Each number is 500 + 40 x the weight over its row's rms, rounded and kept within 0 to 999. Layers, rows and columns count from 0. Numbers have three digits each. The size before them is the row's rms in percent of the matrix's.

# q: layer 3 attention query, 384x384, rms 0.0473, rows 172-191, columns 96-191
# k: layer 3 attention key, 384x384, rms 0.0471, rows 172-191, columns 96-191
# v: layer 3 attention value, 384x384, rms 0.0588, rows 128-176, columns 96-191
# o: layer 3 attention output (transposed), 384x384, rms 0.0584, rows 128-176, columns 96-191
q172 089:463478496484543417496478558528462520490483546482401461474541447553529489497451514512504499518553527438495471485483499498532539504570435471460558571497473506511512550508512473553484469435457476562575553486446475558499422518609500458461462571525491431520467593436476462499550465569502451545
k172 103:444481530510550489543595471528509535556478507490504490522472500522533540485470548530428466473510464435582447475495492490449494547486526453515530539487453526477512502463514522499463444518489457478514469413543413543421480563532464557423505543500519446544523531458494478431541398529569471484
q173 099:460475584488470454450545504479528516449563464479525485487506497592542492509491529559482467506494499477530504507520521497516511530513576484529515520493577593513474530455471537493482537521486421523411519468528449518463480517512452536453508564545479446489506497483505437452513459491485423508
k173 091:473475502477501514591558523451530456505585512519471468492517479464508474439481500457457560509517448533569462519493473512499486509520586498505484535507470477526508517558503462531480466439495518536491504550501474492498525491442435474578443535449527549524648575486475481523550455476551478508
q174 094:497493456523601508498509561449572541531439518532539508477416573415470512488457466510493562489462547482490489603472478481496464565546515500421496509480467436481511490472473435436547473494596530462448529556497530499516538435453499457550505507476449537525549484473487502423501547471558501511
k174 099:452504563503498503473476531534530547465475554481473504572461471462471449486505558529570490479524548505431492461562517463511454510520510495523551477518548468618513519424425544444489538531544512453531532489424542495530538437499527472488527479460451512481564514499461507466485495485498565509
q175 089:487494544484499518523470470498504512448505463493497490510426583623545473488469485480472477511511500457504540590523564567518510485519507549501521546404495523520463459488495543548482515478516548509520475425420519473494459430464471500494498460496551485598533561515546509529426598485539510494
k175 092:456555484518469463460503557562509500574516548445639499534518541433465413412498597486518493575496603596443472481509521534501558505521423550484453563455498513522543608487484514488565570561501540484527479525531529513499486475456440464461457532515470532585519525507401529507521442480510535504
q176 084:450490462505434490561466484524506526550446490500414504419551449507504484580483565524428427632584553464473482457436513487499519460484439433471518494568540483518484439584519483410446505557488486478528515506507520475578519578526566498533459489519575516467504570544578519500437522542510570472
k176 111:542472495552496510454523488473508522426502520551449522480481495537504552532509537563393513520533488442566480501488505550494466529452493468553563495528510527490550484538485497482514478498509520468507477431484458492420490539561482495476531445564457441570463494516532476474494552530565519498
q177 089:426491448537531555558520521553528444479512514490554475449509506470491486488492488503468463500505497461514452538480500525487486625496541502464533512533504438476434494515535492481477441558484516525530480514502462598531565488467492461520443482487478511497523451457441557507435498498478510399
k177 095:432485532508445419507479491431559536438491498444509535565528500500506466464472543486492528504497530564494507531537554484507537531446526477457541506465527445567503527461466534425456537565612495520470541475432533420561517457545521488538490500491508462470484488478503553516507413586425510475
q178 097:571453470474510542463575502493554436539539545398465502558544557461513484485490532492502446490514521398518421525530501509526559542562531526475494500463530439456537436575485476455528488477522426525515545469512541474478551518466476530489531504485534441535532460465434505488470490507504534426
k178 092:507448522501556448590562586467495507450459470507448483463474495480467481477447511529521480489549497492505533469502571497470487477503550520519467463505567529484540545517463454503437482551507499518487502506480461430462559510488569568557465506428507496493543466563458449504444506536435434474
q179 094:506463451528426515509560480538482470484486491509492476439605461497502492497461508521431501567558466456469519494556431474502539493494467488571524499491503497504506481508448490499407492603492469456532529473508436473498524539603606578494479563525508471497493526491491502445466437505494478486
k179 112:528499454493460490545493530509522543475526469512470559507524513523535521495560523512424463549486459423543495471444563560492461509495554445534492460514550548493496483543490523507444481559492502493523424407505423467503539564545545506494531509476489435576525499548544476461433563530536485482
q180 117:541523504495511457474434459553566519501502483494466528484481445472530493457472505534550498528469494624533554570458480426482490488515471500521547505507486479522421512575408504441556544516526454464467511541459567524455444537456450420541519517487523539487453484460456449496472487538522465557
k180 084:434520515512530495505459499497517538431487558555474443546453458485489571488472559403521481442506497529527475473527418513471473452470459544475476512504492480457573522529563548521491545480408448490472503519521477485457529517553518488453463532525526552538532537507566476524561472463522504539
q181 104:516538517479507459512511493530522505501502504466529466481476471484524591535495505475545489552423437467582463486458519525508413521525456503522517522566527434485474547453498536501485461562494527425492589487477522465557533469470502486496426544525582540522533462497490514556507501511523534496
k181 113:506554575412472439479466525567560537548542551441526496500487452509571496510474547427533557491592564571467528543519485491487466505520526563449502552463453519504470470446472489478499520446517482462476492523441564518519485509539476410454471450511500531514487464498490519544515507534412524504
q182 112:524503442484523466468497504480486399505558515484484490512538459532518529471486506528510436543580501487545479501460484532468514473477492517540476519504486521508480454500538484438459481521503484513582600479598481546451496539457560586476469528450510462523563462482446504454451536473512505487
k182 108:468486475502500526502530512445463477491518514525526560484454485515474591512517457478506595472443438456495561494433534497494444489517580527476476492546469537465519458539545487484470467485443462455462503487551371466481562481498540500540519459505480535512509411490460472485509489571457417515
q183 114:538534514472552551504551498463451537493534507564472528539487469466431538395441480499510420492443464474595401487432480454503526519503491484449522565500476489426463512513492554550489481511463458600469432532510497563468485528478443565512569533466553521523531501522554501477587436494476483496
k183 106:470474562465491531529549523482470559572433537550500445516496550478479464486440524413527409472562529466465537514515453473517561515520580508492443512477489535459485477526506469493489471516563564501530545472561512542522567511491496513539462540473516525435484507502455548450519451501487465539
q184 116:488560492514476494552489518504428547499511452523492465556529469432443568503434492505505393598487444462469459469456533506499537493567423501517501490411462447496442528487465542568481447525487491520601469515490393534522522547450539558523549445439536539523517511534556500449444506486466513546
k184 118:570490546503451457483473542529550618512544532486495502548461510484493495449525549509497492556481474458460508479521575450501544500483568504484482528516498534492540451599492574486502486464548472476498486494463587541502568478500486477450476488545461517536511470557492522551468551529493535497
q185 088:546526503493501519478475494446514507509532395521559569430555522539481431488490511499478525450455540479511514502464517453548472499423539481542542512510492493451475540497486497499469525516545517453458463486497499423440497491471504523488558564563543483536468501505470498529503532518505458460
k185 094:511539513494542450485578480505530499581443487529519456507521510509509488505507457494517523456487456510497608533472536524510423512500511442567479496541451509457483561535452450520544554463576538494530529531481530507502492531467437533516490433482497474508502563437458548510482459528465422512
q186 100:467554464482486493477497494495493457535463550442510453572460481494493506475457453495492439567552519484417439489484488499495557563546466537459461533453513497524485476473499508468489491545513483539509518553497533559509496471518518500520501425451512566491566459433504529519494538480509607505
k186 096:505518537545432569527442511497496471458544498485458440480522434520472520486501542513472471530541549466489436394530458443536512544443589488530488456562530491561515467510530553506496443500471521502519457484541468525470473545582534476467508561543484522469544482473521473497451500512497581472
q187 103:561453599493479465508511477520509590503439519509515528473450517527525523479548501456574541506480438511509539492535568498458477479441488472575558488485510452506534545471469525496556472439609489457435516548519540436526501496524555463446564548549506508519393546544494470489523515443486533475
k187 097:526516478531602407518550554502539466501482521522522596457516576488499470435519438462469505434479516503486517585494487521500493505538490508490480523481518494447490500556505469504463513512573511485499442476500603523556484536461557538552478437467559492505476478456515496510507573422461487421
q188 111:500541482549460462555519480536514541470524515435482463492506481475521533536481511472486408520480509484526486523425451560506482485489493482498482464467544463535573467531440602470516518498541461525474519464478479484482478599506484521464510540503507466516562553510430518529475527599643481572
k188 109:465475462527529522568520460567479584534505456529570474402509479417516503458433523475527481471431463446458479474524473480445528465513457526634592491516538447493552517497524515489469511514517516519490571525516472547471531545484486478431537505578487524530469523548446499433526478496472555490
q189 101:488490487521540564492507482520518511551410551562508493504452527568485440488501471469550593475510464471609515551472502469475505467437470445552512494565466552480549502503524541559526471494511476537477492550479511434513491554503553534571518516589500473473437503445470446440578450476470497433
k189 103:493524474463575480516495534485527468509447538495509527499559561549556466505459439470489488454515482485530547549514612478489490510506436465545494496487483523451460520520508438493532544535460561499551482503543530475567516459455543551496534460448488392523486506453469499491515560495478457472
q190 117:496463532546570465465514519547598517448412467467523478527486527464426413506572510477564575451465475518513533530581490511513482490456507478528469564561471496534518550499533504484546502434495420484454472513432489467451561481465547489591493576553493594455447526533539455499563478488570471441
k190 115:560458477450574501537502491537539532476529464581376529540559521490536532557499501515438515475584501540522567486460520514524475534534448463506470519423559483523533476428468507429540532511441497550538505542452505525464502568448553478523506528467528476485492539457513453517521544481487530545
q191 101:548456518526516545462592522445497542530473450516532490521447532448528455541556533504475575477455492472510540499535544526504458489472558502504574517495483593446555540547512489538548489436526505497460505539479448448469471469457467510524481569548471499581446537557499488468505462544515445451
k191 104:511515499492609513570545506501511513564438492524503528544493576484512468481494437496523532480520537538532560566469537508434434455542451530500512506451462464468502544531523433473555547506557509478525554548456544549499543448447474565514489475439480489533545520513471499485582458484489444551
v128 099:535512523489571543539509618456520467476521492543442492518544555447509589516518540510568482522585416506531478495503491462548506449536516505538563520437486512481556504463552431458501501549532484459443521496477448401485481452505507479483512536493462529567477410491480466471502502514460455520
o128 102:482536537478496549493486430474551490518515473499562551532476519515493543490509440503496479479521492434536604456413478439554469456443475472442486492552439494398537495531539476479395493552497503479454497481510505482421546544510466480516492526470554518507520475456518551453549551443508437447
v129 099:475516501559431505526486521428521551471479485500603535496553422435428460513488499436481500486505491525529503487456467506450538498442519543557564509493448380491485528418519546532532534472509496511525470487518526547502473524546518488456529504514460488496522466452521587454544516507555431555
o129 099:552472459511471432565572476516495552566460480558460535509554526520449490531480570522503498453576529544470504468492423468492492455538517449455475508540513480474501444505500496471497464517489557558514460527482465494473474488516477558527473610490487533493503490509594536465470475473482550473
v130 102:541510512461447455468491583450551482593483490424417497471561475571466449460479493442478488527483482552544454509509473512486507428487525482572543495412482529461534431491449564593495466517505452500519489531570510457491490512471525489531533477555416513505513497476463534502573563505511442496
o130 104:527499449561404496520480516466508489626555483416473489466510519492510492501417495467487561539520474468460473509465527467516436490544491477442479505482533493448531574562471550475502472560465536509471470453452464488524433477505525467543563560432507506494503526583566588536508482488475501453
v131 095:455488546545518545475511530499525496483463524469504489495593520456515557506458515465449475497530500505437519547458449583516512448482485499484514452480544570457444528491583548420508472429532450453442504549558492502511418547418439508489550466495458489592559483577530508500481488570471480522
o131 098:463512443467535457508521525524483562570573454468485551493532422533471562453512505595455510515552443483526514429429566556563498488415409513517476490526522501470449506494494477496490498487468516510508496549545512454528515547480489463511480453530523436495514518485486513491513555449536532512
v132 099:537483560502515477496471507449517521547505497466517545423541508417495488559513550506430519567413516495502446476562515503516566491556521454552464535478514455454426500455483550500470473457490546514482514532431500512444404498541546532462484427525504495470535551503498430470525471498538526426
o132 102:508588465507436549515565476452462510511519426478549453516426514594480414487499561552511452436518517443479459444554496415508495535515502529460533524417453514519462490436520482472487553465485580578510415510491508499485461533569499509470481509467530471506506542526587467500491441430487432464
v133 096:433522423456510500469533537528545509539525523442416435449460536595529526526446524472442512440453509532559555481460510494570472513503539539463525484520489510505474544504528503514451545498528488572533447564516517481493457492441493485523452505449505502447566503546449487511490537552484566518
o133 101:517484490544553567516481501471523472475479570524525476467495440486511536436484471488504463535550446477490519569545485525542490582455434495498528491567516525509487506526464470466558512381468470501501566495541578474515435492471584466467545490564443496400544482441538554482571521469443421495
v134 103:479519460435493533481474454495520448465566446413455512500450538573542551501409418468471516403497499521560468523443478423480490555455538484567494498537547584535469558468432575568459463501553533541461510467514510529539493518504440506534498548464493500470497509427518495518576520447527525581
o134 107:517456441423453463534444526468555435494493548484503485476553481452492506476520578548518472539505484468479492554525567535496526468542517515538495467550455431465550482490572481557591496424551524472536524442463499447492486467506533523493552480493492521473507462497516533531431525455542465535
v135 099:490576450489572511558535521516477459402518519504442462506463522505511458523594466512519479378544488476467465465486533518554492554518484575526520488474542529541495503545560455472465496540491509464445473518476480487518492547575425504463446515527507549446443482479488524480548497525497491469
o135 100:475520556538572514543480482536461495480480501622478504507486435508506552517453493498443470473449489523446524490457450463458420437491497541585425495537489499503525508478535444517516529512471502462549580533565516502506575534460522519588516462640502462502485489505430513422473540492476490518
v136 099:479518469510546548537564532486488529552482531444508450435476479549507468466461558458543549552507461504506491486445505496494528506567529521486464540529580551500516581522482489476555472510498492516464491502615466432496400527450427512455544446533479486563516500536513432513531508469508520518
o136 100:494469484423452493475506496551510501524490510474541538473468440515509481506569531531509433549534510478448558537500521514516537525466499511426514485493530564518503525523446501566432522565454502470448460544457435511540510549520503479521538480491521478522519453552556572547494544457527433517
v137 096:497564464527448523488514382535556543494471499428492473476448482511514483484460504501451515457478445486497522535529472511559444509470436576518518523510488535538463538516505578503446522440447577573506423478503469506528505515465525528546469426490485467472538543541442521512500466505570501507
o137 098:539403534563466487520547537501506535516558548506528508418470521472542467506560443562439501543576557536576492573480501509493510579504533506486534425546511496571546461472467466532533520439461451544538557512488438521480468516426485472476530524463445472480465496530403574568448496427513480526
v138 099:443458502549515557497486452500534517538430486548549530430536498429512516401473488522521466630507485501465505514530459528471502555525532555416482467521517437511451533499482483499498467495536480563511483482591497566542506393459548496450472470556443503451499537532527457459501451541516523450
o138 101:481491523536441432491485510486544514564476493389375506553503508564531503506515487481558565504420472482498484486514425485528546482585574534536516499475471551499494556521508523477473518547522471519489529461493476539525537514470537523500502528567532473510438486533482487523527545499461517517
v139 099:385507477497495443479552492539581507557514579477462508515482494411520490497488541508489505417508480507514505493506436494526468470500409536494518525483503473511512472470483530475492498469543449524495489570466529574455517461466486489481509508483540533558626461501493434470471518559504535543
o139 101:544431502511508618512492483438488544520474597534545522517501514466458552475497494507534474514510562494506523501483555543533492513465458495502512433520426466514541436546516452442499545447450513500556442508537568447509459536480527479416521477437461589432538504499545530425565467486519426528
v140 093:468510503523480468433488463553561566474529542465467484507493521495525522493529554484451539475488601568511541552511440472531493473495480570561476481575535470523573558504530600408520516541494593465517508470544486434434448537489554432449511555509453500530603499434524459529564513521448526525
o140 097:532400488520490462551499443455535418547528493475517496534596407413436534457466567566440505520542497535532460449508462518491470472518437455520529476511538540508527521537455507440548508439420467531594558478510495513500414482456505507483550498504514503448468427518470522452482518532562480517
v141 095:500456444508549499539550444493497545494490486481545525480503453463460507460517508444542475483560498440471492540480499465476507509517407477517486544549441424505519458453524571555489486471487484530493525448507490501500580547455465510431528547465505467481478483528532579464470467461500593495
o141 096:544540444417509489531563501492474433517457534462445578448439530455502466523480544544492469535546580482519536509534552496454521539548494518504422517510515481483503477460463442557530445557610511501578425498506454522449519510494535563420501531447544518561512494478499446496518483463585545518
v142 094:523522564441479470468503420440543469496447521552532519509543514470561519528506479485578530508493491533496482522495488458565532520570502520503538489466542468471471380483502401478535530501520485465485545487527504414471533516532524489496487446516540550496423445507482419473489445497480507513
o142 095:539535468503440488499459426462564539524541506532527487494504498460439491463441553478529500549501578505520460434502537465498431530487471584486496502435541532540499528558515573518495471568503424464523426526475508518504547495476576501467487467399488527484553503494524493457457502464558557524
v143 101:498556489532421587455415462542508533425503480524494496502441458558508519540456455551496406541482527456527511483511572515520469490446524540463515523502449437507526541486488560515462435423522479519508495525576507523565579513498478521550433540488410527438582564530468527492506480527537494460
o143 103:474506552464528456465508464472510490529489465469479609464457556558443471454531496492539467541457438563501506522546458504518530557505555457533425490504562490531405508528526532494535482425572513558453473483506507512500530475531511492536486550548482516451486460469541592533581530473512472504
v144 099:508479496467531445516536481478537442493448509457520560433470584487573478426557473495443532434496565512550514506542500512559510512485536507526464595513554514518496545481533464478427531578514481555449458468477542502508459530424515497493461487556554516514539499473480454503497546497533496491
o144 102:530545497565520597514457473513494546457475466583528517459532433441477508521546488414468529476497532410452485545452446537546484496424464521477543470493469494523460505471564496477462505466446539528484551478460549526511567431507430454491534456466478495533538431439537523453530526470457423456
v145 096:602513512503526475520459419509432490426483522464420478403576496532580537559409490516472515472593537494467534441471485529506486495466508473479549496483519481471515517445482502509490476477476473522467509482482496559532541562492496525500471501457445470543514509443513535481527458401451479441
o145 099:449527478485470367470514505495476501548432500499477551453508493507458514479465523601501482554567423504545485499418511509455498473508482470556449504477497524464455494535511407573474424533476442523531467561468503499540498589501538469487440478464520426500505505482530410477474502412472545505
v146 099:512515611504570422522493471513527493519540502443467511495563523457499432434527470453513547567474471483444486459542518497500505469559526462483496516457549450532435520466476420602414557516448487509525507460498541504485450563524525527431483457583439532479519435557496458451458416555530589452
o146 102:577424510558538518523524514448517509457499561521523455489449435420460462507494544436484445492519496547497411504471442418516521533539536455531508509520448512537487547494464457469491504495504507481528477482506492508460517574437407451528464439464447490490503533467505495533552522424488500540
v147 099:530496485560466464498518504454462522463448522551538507440492479534513508557487501470502491531499495491486482481510556528460494505498476468474605526471500486453453500502545503543451578561513442492517523511469482469506441486515521484493543418515520472519488540526532484512559539562528491393
o147 097:509529403542518531472499499518438556440519461520435513479454478514444494508516460556504473512490464449509507487437454470517421547457452503479489525531479485532476456411539534489484513455440518527465466487468501478521598528528501454501522484567463509494532550454530499542477515444412472443
v148 097:494567556556491550457499490498508559586447557450506437502608481495545490521535567436507569618465486530493429449487481490498503526555504478507470485488468498471520513498457518509527493499516507421483457460572533450512491498529522541371603526501515483532492554495522489552444531495447507503
o148 101:492503482523480454511459557464543517527461442406554521524494437465585507525484529542461503458525556479488461534546457495516497511539411459457542495438527584429417469509405527576456471476431458432413475559496449519527524524543503584497514517539476460566455467510513489505420534472490469471
v149 096:555393548468556435554599468524555486486535418480483543530528478461452548515472534495460509493512513529469488473475524516434442441532547447522476524536424546505433482493453530514441504545545482478492540488516512453369549541464470482550436519510464505540518456513467506522525518479525551449
o149 100:527480475483512562517488415433509453463386474490496526496513514438428519517497498459491424524496610491541476563453535413454447537438424480476502464538502438444524512462517494515502483490442574502548462496443542485460459494520521442448490503517445551493556494487570568539596486523468479474
v150 094:560463517531504526430471515525445469463492510450487451480530549471455492612441527534467497492544530525476543502514494526542479452529537494541483486467586559513531515508471529494581531454525562444499516497514497443466430516483551420484554460520470460543538482429502464489501518521523530424
o150 097:507493472548516505538529410514475435526538503474528537527485420544409534496489486575445496492554429526533404423484487429544468530453464470512527498474487549492495521464493495488445530511481454544528576477496563451496492520542499423477488478453532449424500521476489483538466545521527466496
v151 094:541514434464442419463510460481454555517525455463519488473480457497492474447521469558482524524486536524538510441564517515441464472497481439542522531562403480498470470570440510529519495442488502515484446497451531524489501504507514456411551489465499489491536456552529621452471551429540491501
o151 094:486425489542521552466466445499512441463463512478529454507495513465526531533526435426474472485486573550495452576464496474439550473540502521527515497394510448531560483513531555454526507493536475482512589410465522430470476481513504503456457544526499582563511486529497443481467483529521550501
v152 097:529529547564584531505476476486467482557492479525465527533569488503468516458468522498527549517547474469510454454511488427504511448506525494513508541395512433460553494490497503514551501510442529558505508517523447425571530507554525504432470553557469558493442536453557586510480448478503523454
o152 094:510512488441430491468522540506545480553570472494467498551429527520486511560504518527523458531566485479484515432483454449505502534520565491512477548514442560490542465472422489520466454577516470565526459528477455499500488453457449438450508418525484552646468495504439471541456526509530472486
v153 103:542459522515512469548576571432523521471511532465470541493511517403391505570555558518509488558472487485444472497439526487487506430515444489515474530462478565485571528535581552509530476425479503508438500545484430464457506544466448517543550551532553498564539474479554538505549516494516459481
o153 102:538505511467553546519549457580497533517538511535472527455494530503463512584562452508541549450521576483531574467475507508510465492468490434405485520536465506472531515461479543422401561610398569485541515498527469510423502503499523458503514578444559530504482500496514515515442509478537504507
v154 087:442546487588590445534538550468438527488470545513464477465483486438474465436477524529518474490479428433449473497501490402527508494547523449525616566463524564462470564481551487449518487456460517574490509488504478503523441507574546523494513505446468507499527515568552525460555493514519539486
o154 091:442447449477458540502490580540540519512498455570479488473472457558486576467469530532519451519501486486398547520509449460529417498505540477524531446576396547530595502509473464489485527487408555481569512494496458506477523501488527489523502501497448551547527501537530539489511501478445511532
v155 102:507496536578462459467576537515469530473524512523487499503488525526510448467544483556516520546499552536445500494526514554448521489455504548590466495490548522462564519530469492466519494431515443423510521500495470427474609414561535476520505424506435501569491412546481561469503517538503460497
o155 101:514504517563549493477523476528511459452529438540429482441495516483512570488486453501420413498507514481505462486487513535510488480529484411529537433481471542543498492515411582489447518545442435539434537527462517443467497508550455517540498507489549531492487566494384523477503440542563556515
v156 100:478490455428461532476541471550536470459515551462513522527508530486508533547406512436557456525486467503462487512496529511538603508525426500401540454488536513545478509470556501492413502509533549478469484523440498532527512490475470504510541527499422503499506499470477451513509428490456490483
o156 100:545490476452499439415510508538557470547559521467496521489528540437492503488483599581514520497450473573518511470591533520463443555456422528503435558532475516538541526482471461510547478508526468433467483572539494468444546536457539518498472528529550466484495496487511512466526503464483485503
v157 089:422553469578543429523609516488546498579510539483525518465463458454456432419481521547526503471470432527473465507447457505476568513466394449490484531526555494511425528543579536452490491478432528546470499531505513513519477510551531510472496577492579472468467540534530495489496503491539552434
o157 094:522426489532409631489508501490503516510492553543502535477542453533469487496506483463466440525485522448457520566487508485513425516566503443508555478471481533516614473529493490483465522516459542433469581579524471473483540492504515511493520558476448472525481491514505587524471498474496511490
v158 101:488567464502536490454470510486495500464486519554486466551491535500484510512592540545511415530584517551481518484551493474517483449513436474522507503473450446489528428536479476489585537541505407527517576488458492529520516474524561506453548563505483536457468484492526490518535552469490525557
o158 104:468523504502591472551522489458495519457500459475513499619525522488477586464405455522516513431455445549441492446417451442537474442530516461536484537527527463521524538526512554467525544492599496520521474462526581488548475462446513511440519491525577536498496485493463440478579436519533509513
v159 100:463499459469532460518473536512515523503599495538497501536545495484548535495452489499539572447472439471517527459513526484437553571530477528451568495580520431487487529467444456496515498410508491471551506534445523529589508513535598510433504473507502475540512482518540510490509543400532514541
o159 097:481544480470510544524489524460433379479465502532509459587550492496515431493513497486475369480486570526502487482523471461462519458584506499557563515444497533555528472541550468517608490462563516528459529498512554470508488485482510557488434542486484493437410459513572502535464462540449506513
v160 094:480465499414491467420456418481569526443491438523495512515556458567502548490533454500488509442533494492561460502496471505568544541531479566411468406573483497531472465519484546518555506520499438508563479500548503595499493463499531498515561481550462542496519493478450457527499507530562510460
o160 095:546488502458495509469479524457506460560552587464450434541519540444458463437504533514509481502483537433551480485493497503469530547564420547542510457466518502491427512527576553485593442559573558527476507486496578437515513461506542487467472472526491531452484500461427537533541481508477502503
v161 089:488503508560526513459524444503542533494441449501543471533572426527492494502539477508483553457538501480452470474438437458490438478489582534571490485517468495533516433460473512551484516509527549460531507494490508508457494497549587482527496604479535491496499544487486528535485504520572513467
o161 092:506495507478457464530567560430416520498499446488505510477469533464535450487567511528443466495565501470563486482520520452443518484544454480504478470488466529511492519492541498510535449492447507541502526567535505486541502506530489537513440549460449500538493530467455573504478465572513517494
v162 104:482496453521509485571490413505532570440524498483466511468499544513552507485380481494551458434568464503490482537519493455484527535504442500579510557466588474527543569473478498516515447549491479515474486488470475529557511523496438481462453482493484458529540549473504508436539504547493568489
o162 105:519507545451546553477556448467506541519536472520510571443488464483546533489488550565512465591511483473510549519470518404442445488529468483585429524521479499484576446471522447508547494520550491503489489540520517444530584545508490476427535525484531465504531511495485492423513497395546471541
v163 100:434546525489516541473523489430547461518529508492496457485528475513532492526508496535461558509476508506508448472435499476509511550492550562483406439531504498546468573443473475443538434539563460492526469499509546514549506467515587532476435525546480524530543488489439487479504458520577536535
o163 100:516502565453503480534497536478460451516498500497506466445553473474522451435538544541450410516531502435486488532551472485502509433542421485524507482540473605515477514517536472486555524450513557532415572569496548483488471468583497481517449502562421458420417445503518586487485490474539435513
v164 097:551522503439451472465541533493532445495455493496536492485521483597508534444543476493489594540511494481523540488546469566528450493488561562476372464466467522498460456558521508547442473435438476454442444490520516512447544421523550509478459518563511496460505469531485535502482505528491494444
o164 096:458510542504495503425543492463482543545479468444454485442510484450557510524510446417440510543451495520499496515499435473473545554496476523495483469413553467469425505551510555533540414593533514561430564429578555464518509476503498504516495507525520474489426511538445441476480514530442523462
v165 098:494526482397516501497455466497500467468562529529485523502507515524592544524478522443526500440461451468514488538453556512512453486477535566461472420517527450514449446488533467447483492496547530469537524460485520569509468511555614560425531466451436562425403490532495543506471477560481506535
o165 099:498526452521489390506495450527486468508457503547501461524571493498468527461433564511459531450431499528524481512485479474465442475501445567562503497499495520538433484520596443536555467453506498465465541522492583534481471546479514522503457494554484449395447473474540517509492476515482538510
v166 092:426505521491539541471515537538511486357486479490589473512475415512460492477472526496575509499523517529494513480538534459468529493486504472516442458521488431491544534502489511491510507533444453480544493535485472459484520506494562475448538584449513492559552488472551552523492514581517529440
o166 097:463437471432517459450522509515526470549495539465433494495501537479492483569502552516514526456565481518561513506527483468460523510567440443487507454532489521525543475514485523501570502562532497485447527521525514457445511489513471511510429524529448558468414467449486511455533512542548572506
v167 098:502458537444537468537470491509531566568461498503478533551525487595556493398475517444500577445522515523510496556409466447504551499574495481479506493542551504520529513480428536500535443508485549517584456475496571572561534537495471464497478494541519456584576615471536448453517469531457529479
o167 099:559479515463430503505463495425481515464510525562524491557582539471519468521487513509508415512481537428493455541517555562505507500530464551528572516422367543597450483501473434504508458445522556480487451500469495487498505497467571451467496449457439585513514487541519472506482509435460525578
v168 104:480572432539504487496452514514527593459455561510465560511542503482441538539557512511518517493414536518515495436529502525490476485493408504582580516504491525476572484501451527520436484597501538537492465458506512535522525557509561467516570546510466427463530531480478513550493576465497505509
o168 101:458543536548513512534533548533505428456540494501555533466467558487559475447549473596478566436422489521541501499540517420488459498573436436536474474480575539537453493481551512526544449448535465495431526534494465511524413496488557510465570513529566475529484456568522547569458510520544486536
v169 103:505465513577452546460535429494483478593452491547534475476514516505498476508419500516468504522562449522463502491576457523511432466515513553524509486468527462484498512479387499550455488540495400422524471544485480502496420445451567506468431518562506486517477535437443489495500489495520537568
o169 103:455519475539424479526509484561468485537542414554507493510469514522506522447483501468465553478525502478566557456460490511508537506479440505453524548498493522491491488385457479462427534434524512588439427514527489438481552549516462434455528434446518505477534550486425493464469489533542476475
v170 098:478490488460489493580534488477507490512503490576495539509576478474471491490501540548479455539552483504496513481519524559456519521558550481454492508512520553526498478538464492428545487592539391530504501509499511479423516429480453547541522550419515504536474495509516537469494544441473469489
o170 099:420497477472511488481452511537519545528477510498510466539510523553551525507514448491568550508469529470499554560508573471436523474432502552481424494497545495442534512597536534472451453587494537422460472531513511484536525492596628548540517516559487539529513429553538533505535500557470554488
v171 101:500577541554503530439475478534447498579496434506403464477532527555524529624461449511462530470513473540510481454497411534512467511545487507529563453510533484477452452540422463494621522544530457428466574529454515489487442471514556553509527425526495529567423417459501516526514570499502510548
o171 101:483549460506549521565476486482476513531571489484493498596435467564478526402458478544443462510557457506515465449449498477493520478545426509535523509487522537416557461535484553502490519485509464588469445514540545451574447516530468494435497483460532486485468527472493452456469488522510523506
v172 101:511491541500530502501505523472500566545450499468570490478511496499509507520492460519450525518398557463457530473478440509494545541481531507476486542534535484500460504488499539491479472396504540412401535478528485558465491510505435494473486466511523504509523582540506423508484527466440475556
o172 099:499527455506509511483460484537503534529502486563505577537540425518557445542489514430519567533506580521435477402549499521548530510486494622495531506436490469493464513440502452547509493512491563534459461477491435545517506483511538479499492498485555479518472543514510445532393534545474458578
v173 098:478490485551565446555598570482488466519456498553510519542482443561475475463437485470491503493459507491540500532454510466502515476521421386489565548486498548499450468521492512518477453484481528543476470506547486480487592528444410499522466552478504462565518478532496530493475556536564473487
o173 099:514523477474517518507504497452466499472496474409431537491459562448485517542467475449569455548552563507540515542464513484448519496475512503485458474509455475508605492489504486483464437585493542448517466469466454499440509487493505531452525577423465541540579530518568553574509461556552495526
v174 104:405568458552469475531513498432509491450525502462531482466473501523507572515481461467457573452417505481493545535537507501465458521475547510527444458490555505485485465503489550514545542464495492531504532528548564488503501567477590491463543508518476452511533511523511562534496526557467500501
o174 107:473471429508563431546496584515506521568506532472453445452542475500529486513487540544463464497497490438538401536510501529467530498589529473548563494484557504527525443523510557546545431535460459532556570551482502590526438480491477565500510501460449419414442473533489532555444517556513585548
v175 105:539552511553508478520524580472470489592526553472515512492426598457481556507492459516476572550450503468457511536593438490436518526464503467567527502515500493535524514526617462464431445476520592483478506510463506466498554423509503553469551482482471539514527562483508520532428476477513476465
o175 105:573510575622600487469474501537437551457516401492487559458542478442506529508544426492556571515474454477525501517496497484492484473455619485521519525488506513485489480489523526454487426518454462554493482519558414524556516452545422544534498610490464479489437489538510501490443531398426473498
v176 093:518492587508540463487509471518482500507479536438494510561506497519528493470520489481464488474516528544559496462504430493455494500442486459516553562484463526476495495534498484472494529541492511537450413495528476526577418572537402502528517535577502510558501526466527521553501499429473532482
o176 093:492526493535478573518437500489478506510485537476500530584466491460528489527541564474530459534561562477491510427427541509550548516483551520449537465463439456511485467469466480533523547451476523487538441525441465436555442490443519464476546406486512565611551518499490450501496495457489431464